Each number is 50 + 15 x the weight over the matrix's rms, rounded and kept within 0 to 99. Layers, rows and columns count from 0.

# layer 5 MLP down (transposed), 2048x256, rms 0.0547, rows 1244-1269, columns 0-63
31 31 68 16 26 69 52 69 54 47 27 48 46 51 61 20 76 48 59 19 47 41 48 48 43 72 42 41 65 58 40 28 52 40 47 29 66 31 38 49 44 68 64 46 36 67 78 24 65 76 64 44 52 15 41 57 49 60 29 64 57 63 70 48
58 46 27 45 42 67 69 50 42 25 56 30 20 68 50 49 36 58 35 66 61 44 36 37 38 29 69 44 42 34 75 52 61 71 65 43 50 65 48 74 63 50 28 51 52 65 65 57 58 21 57 46 26 36 60 71 39 40 36 54 63 56 50 63
40 22 46 58 48 54 55 56 47 47 60 42 67 87 65 38 59 79 70 25 60 60 29 44 54 55 36 39 68 60 34 50 25 44 64 54 62 65 60 45 51 47 24 62 42 60 63 51 49 74 41 71 41 38 60 62 32 48 25 46 36 43 36 57
48 60 33 50 76 63 45 66 56 40 63 81 81 62 53 48 51 64 63 17 67 67 45 81 59 36 72 44 56 49 57 42 86 39 29 49 62 49 52 56 29 43 51 44 50 19 75 83 51 36 32 37 63 56 55 67 44 35 33 51 39 76 79 36
27 53 47 57 73 37 49 31 48 27 54 28 90 50 39 45 54 51 77 38 70 49 42 40 56 00 51 66 47 56 28 60 53 75 36 49 55 56 55 36 40 75 36 29 44 38 51 38 28 23 71 66 38 69 76 49 43 23 42 52 55 43 49 16
53 43 20 45 40 43 38 44 40 38 41 53 45 59 58 49 44 40 61 52 32 33 49 26 30 56 65 69 37 72 70 57 35 67 57 42 47 37 54 30 45 30 51 43 45 50 38 56 52 81 55 53 15 69 50 44 46 38 57 48 78 49 44 68
30 40 50 35 46 56 44 38 36 78 62 49 40 52 48 68 44 42 58 55 55 55 50 47 55 56 23 48 50 45 61 37 53 30 52 28 91 42 68 45 67 52 69 29 43 52 42 53 49 57 39 53 53 60 64 45 30 48 70 41 46 57 31 60
48 52 39 40 57 48 63 43 39 43 52 29 73 44 70 57 52 65 16 55 74 68 46 73 99 40 45 51 23 31 57 47 33 63 52 69 32 55 45 76 25 50 43 52 38 50 70 39 65 30 46 46 94 57 47 85 21 59 57 54 59 54 08 68
53 25 63 39 48 55 51 49 67 51 69 79 41 27 58 68 43 51 57 44 58 56 18 54 23 48 28 51 32 35 68 62 53 55 53 59 20 55 50 51 52 42 27 24 74 77 42 18 43 37 52 51 61 71 29 91 65 45 64 33 54 81 46 45
76 41 55 36 48 47 35 39 50 46 41 74 88 41 56 50 24 61 53 53 60 50 46 57 41 34 69 40 00 50 58 40 64 59 39 82 36 59 64 46 09 34 53 35 96 45 41 46 42 54 80 38 31 31 44 70 43 45 28 56 46 47 18 34
41 67 63 70 52 33 51 24 51 68 31 27 50 55 62 25 80 38 37 41 39 38 54 60 39 35 43 62 61 43 48 49 64 47 52 36 36 61 76 60 37 47 45 61 68 55 72 39 28 53 44 50 68 47 30 56 28 65 47 35 14 63 44 66
46 35 83 55 34 52 52 68 40 33 66 57 69 50 54 49 68 63 73 27 54 34 25 50 66 34 54 45 60 26 53 38 55 27 34 33 62 69 52 58 54 61 79 56 46 61 42 77 36 67 36 41 46 43 38 61 64 36 46 58 43 50 76 51
88 47 38 50 57 33 51 34 53 35 52 68 38 48 66 37 47 56 33 36 50 36 44 40 40 42 56 62 41 60 72 49 51 62 46 31 37 60 49 39 37 44 52 57 43 30 30 64 35 64 84 60 32 38 38 55 40 56 53 61 67 69 62 20
40 42 41 30 68 66 44 29 41 97 49 44 36 30 47 32 53 51 72 62 27 41 40 59 47 42 44 69 54 60 58 58 54 60 24 64 43 49 27 46 60 39 35 55 35 54 49 59 52 71 53 62 39 71 28 53 32 59 18 52 15 54 73 39
39 53 54 58 86 64 65 69 54 81 63 53 32 54 32 30 40 50 45 69 16 12 51 50 72 38 47 40 69 75 58 54 42 74 56 71 49 51 62 29 56 54 51 53 80 50 44 41 67 61 34 51 48 27 54 50 33 49 49 56 37 57 50 67
52 55 69 52 43 46 49 69 65 42 55 61 37 15 44 39 45 65 69 49 61 62 30 56 31 75 61 54 59 59 39 56 34 63 49 37 35 30 78 37 28 66 74 57 62 35 51 52 26 15 36 60 58 34 46 58 70 58 58 22 52 21 60 34
44 69 54 45 43 52 49 47 29 51 69 62 61 57 65 45 53 58 45 25 75 53 44 66 65 50 30 47 34 35 58 51 55 76 43 38 40 45 34 28 43 74 49 46 45 49 43 57 48 55 49 20 49 59 42 56 82 72 53 48 54 55 35 55
52 39 46 33 39 46 36 72 78 60 53 50 45 42 51 38 44 38 46 60 92 37 43 36 46 60 37 80 56 37 51 30 80 31 51 66 57 32 44 41 56 70 57 30 51 25 54 21 54 46 65 60 40 65 43 54 63 78 59 44 61 42 37 64
47 28 47 29 64 71 47 42 83 37 29 63 57 29 41 41 51 44 73 47 44 43 18 54 42 70 53 52 41 75 44 61 56 54 38 42 53 46 19 50 51 29 52 35 31 45 68 83 72 63 47 71 77 56 69 72 46 58 52 28 33 30 71 70
66 67 67 65 40 54 53 53 62 30 76 37 64 46 36 60 48 61 51 49 58 30 66 70 48 65 56 44 31 61 81 04 66 61 61 35 62 23 34 57 52 53 50 42 40 50 47 56 74 52 79 46 60 40 41 42 39 44 37 37 70 59 43 82
38 00 74 34 56 58 41 55 57 70 42 32 32 60 36 30 48 40 20 40 45 27 54 59 03 56 69 54 61 57 71 53 56 44 70 50 38 93 47 57 58 43 62 57 50 30 60 33 63 50 78 53 63 54 60 77 47 49 52 70 77 50 43 58
37 55 62 66 40 52 40 35 48 41 51 09 39 60 65 82 57 52 79 51 62 68 46 37 61 53 67 43 38 72 63 60 61 42 52 80 58 31 58 32 54 70 36 24 31 75 49 61 25 34 37 60 50 43 56 39 39 58 47 30 60 26 37 49
63 43 52 34 30 23 83 45 52 37 52 30 48 37 28 54 37 66 51 63 56 46 52 49 57 56 37 67 62 48 48 42 47 60 34 50 66 34 52 64 49 45 00 70 48 50 65 33 40 24 75 74 67 34 68 63 36 55 22 41 66 68 16 38
50 47 64 28 54 36 54 55 69 48 08 62 40 71 33 63 19 63 33 44 44 60 60 42 66 58 27 80 63 53 35 58 08 83 41 40 54 34 61 57 47 47 61 51 52 62 40 57 69 50 58 24 39 40 47 39 48 18 75 29 60 73 53 71
56 04 58 37 65 43 45 62 33 52 35 51 65 57 43 65 50 38 15 45 50 75 86 34 48 40 63 62 66 58 64 48 53 49 50 35 62 58 43 27 82 65 54 45 51 52 55 29 56 55 44 50 24 50 47 37 59 71 58 45 68 44 73 65
57 38 71 38 72 67 51 51 38 61 78 31 29 55 51 45 57 45 59 73 42 43 45 44 51 50 35 59 49 40 56 39 64 60 52 46 37 61 43 54 82 33 38 90 59 33 31 52 42 71 48 16 41 44 49 44 56 53 54 57 39 28 91 68
# layer 5 MLP up, 2048x256, rms 0.0546, rows 1245-1269, columns 0-63
79 63 40 80 40 41 26 23 50 32 46 51 57 47 48 10 35 71 65 28 49 52 30 58 63 70 74 56 12 46 51 42 19 57 66 65 42 58 64 61 46 43 28 32 54 61 47 42 50 68 86 66 11 38 66 74 45 31 46 27 54 41 73 52
60 53 53 44 23 32 41 50 42 37 36 51 47 41 45 61 51 47 59 69 59 37 48 45 47 59 72 53 52 49 30 31 59 38 39 42 35 45 43 54 40 52 66 69 65 47 52 55 42 32 60 33 47 51 55 61 54 57 63 54 72 61 66 36
69 73 42 50 49 37 76 64 36 53 15 55 60 33 25 37 79 34 66 13 38 35 53 45 43 64 53 58 54 49 54 71 62 56 67 48 22 29 59 52 36 55 25 50 53 64 62 53 52 02 68 69 46 46 50 03 25 65 45 50 67 50 37 51
57 33 62 79 53 49 68 43 45 40 42 32 48 27 39 70 40 57 38 54 58 50 38 85 41 24 67 55 38 59 44 54 34 48 55 35 32 50 46 46 32 56 50 37 55 28 48 64 33 16 51 48 36 49 88 59 52 48 63 17 33 64 74 50
47 64 77 53 82 51 56 55 62 54 61 39 47 18 37 38 56 47 45 47 35 72 60 94 39 79 42 69 60 42 35 23 52 78 60 40 75 65 61 46 59 45 47 60 42 43 38 56 47 36 49 50 66 55 40 34 50 48 39 54 15 52 65 44
60 51 38 52 38 47 48 61 66 36 55 57 46 52 51 44 62 46 36 57 47 54 58 60 53 51 83 42 45 51 39 54 45 53 55 48 40 51 64 50 28 53 43 36 67 44 36 45 29 40 70 40 41 28 68 52 54 63 66 39 61 45 48 66
46 40 34 76 54 61 67 46 56 44 66 57 63 37 45 19 43 43 47 41 68 61 83 51 61 57 50 65 34 45 60 27 53 50 31 75 19 41 49 42 42 53 50 79 45 19 74 62 37 29 70 59 67 38 75 70 44 88 54 38 45 61 42 40
56 30 41 56 36 41 28 31 50 53 55 68 42 34 51 48 59 73 57 84 71 71 53 47 53 62 60 39 23 22 20 69 39 50 28 48 56 87 63 60 07 38 57 88 69 41 70 78 54 57 48 54 47 75 33 47 60 50 49 41 62 57 48 61
41 32 69 50 49 45 50 48 38 57 49 62 62 49 38 53 24 43 66 51 64 49 32 95 69 57 51 70 43 45 51 62 73 53 50 63 31 37 45 65 27 48 32 48 54 28 58 57 68 72 40 48 60 50 39 37 59 47 53 22 54 44 31 23
55 70 52 45 43 57 63 63 35 34 66 77 37 29 54 55 52 25 42 54 33 30 36 51 54 51 73 23 20 51 78 46 57 42 69 44 70 58 35 31 50 46 56 61 35 60 63 54 58 41 54 25 56 56 55 34 83 62 65 27 52 58 79 53
50 57 43 63 46 40 44 59 60 46 40 55 66 50 61 34 74 55 39 56 43 74 61 55 91 72 45 67 37 48 46 43 49 53 28 54 71 61 63 35 48 61 74 26 71 48 33 38 82 41 27 38 43 06 39 29 42 47 67 53 56 21 99 10
59 30 58 46 60 26 47 36 73 39 40 42 60 63 59 71 42 39 56 38 57 58 73 64 74 35 36 43 39 26 58 65 74 43 38 41 57 75 38 68 31 72 53 33 62 30 47 58 40 52 48 52 15 52 54 37 55 78 54 44 57 37 35 48
52 35 37 52 76 58 60 73 67 56 17 60 77 34 40 41 27 47 38 20 72 48 44 60 70 68 69 50 37 21 49 35 56 59 35 71 46 43 61 60 42 58 33 46 51 51 93 44 64 58 69 63 55 23 69 62 79 56 46 69 54 57 78 40
86 44 36 36 32 64 47 46 77 44 53 50 48 36 60 42 61 58 67 42 73 49 65 57 39 71 27 56 40 45 51 28 32 75 37 44 43 55 36 59 48 63 33 54 34 43 66 70 48 55 50 45 42 67 38 62 55 46 43 72 41 39 64 56
54 34 54 50 62 48 16 36 64 54 48 30 23 43 27 50 59 57 63 49 64 50 52 50 83 75 75 52 52 44 36 53 16 62 23 31 55 71 50 59 35 42 68 49 50 33 69 46 62 42 79 46 67 30 65 32 59 92 63 52 49 37 61 50
42 49 58 79 69 50 38 59 44 38 49 37 72 45 48 43 52 54 51 66 64 74 39 69 36 65 54 39 37 39 77 56 33 45 60 39 46 71 57 57 25 32 40 93 44 41 65 73 88 45 56 58 69 41 47 37 54 49 34 45 62 49 63 37
32 60 32 58 47 59 64 38 46 47 40 40 45 37 40 41 63 60 66 47 34 44 26 72 48 67 53 48 58 47 30 57 09 87 56 61 46 67 55 60 50 48 17 43 54 53 67 64 38 51 36 33 55 20 49 29 34 47 47 56 49 50 45 48
62 58 55 62 73 73 49 28 40 47 55 52 40 59 31 38 55 64 49 47 53 46 65 48 42 57 58 23 28 64 50 31 53 48 47 49 21 73 64 34 73 52 47 49 58 29 50 68 36 77 76 51 53 59 74 49 50 56 55 37 35 44 77 22
46 46 67 61 58 59 62 77 55 42 59 62 76 40 49 66 60 41 67 77 44 43 43 70 61 48 80 48 34 41 36 46 38 44 75 47 27 53 35 39 51 67 47 36 58 04 60 39 54 28 62 54 48 48 47 52 56 60 26 27 45 55 41 37
06 54 93 41 39 55 60 43 60 48 58 51 59 49 51 44 47 57 45 77 57 58 51 32 59 79 26 65 38 21 47 36 56 44 61 39 55 73 67 55 47 55 55 24 54 31 50 44 74 47 74 36 34 77 66 42 63 44 59 46 33 73 61 28
77 43 56 52 63 34 72 47 68 30 55 53 66 40 32 16 30 52 28 70 45 53 62 82 21 47 52 50 42 50 30 41 25 51 54 23 49 51 60 68 53 71 30 62 39 17 37 63 47 43 39 29 51 57 43 59 39 59 42 46 12 64 43 53
60 64 64 74 77 48 59 50 66 61 42 64 61 28 41 34 44 55 58 47 34 73 36 41 47 35 75 31 65 31 40 40 13 40 63 31 54 60 44 74 54 42 09 67 51 44 76 66 70 71 45 60 49 41 56 41 54 75 42 60 56 48 39 43
59 59 61 76 37 44 53 63 42 43 32 52 50 56 66 48 24 80 71 46 66 55 42 53 50 64 72 83 56 34 71 65 63 39 52 55 51 67 39 78 36 41 23 37 47 35 64 36 64 42 80 66 41 62 33 66 43 68 56 50 48 39 37 31
67 66 55 63 61 64 35 41 89 42 40 49 48 60 53 41 45 46 61 69 38 40 44 63 46 53 68 38 62 61 89 51 36 59 62 43 34 76 86 51 46 60 72 45 73 47 37 45 64 35 51 63 44 22 67 37 58 55 63 47 35 48 30 47
35 62 44 46 81 44 47 38 63 48 54 53 68 47 42 81 72 47 57 31 32 59 61 65 42 37 45 68 39 32 26 27 43 55 58 70 44 35 73 51 56 72 66 53 44 34 74 66 53 51 38 96 29 40 44 72 29 39 63 24 32 51 38 30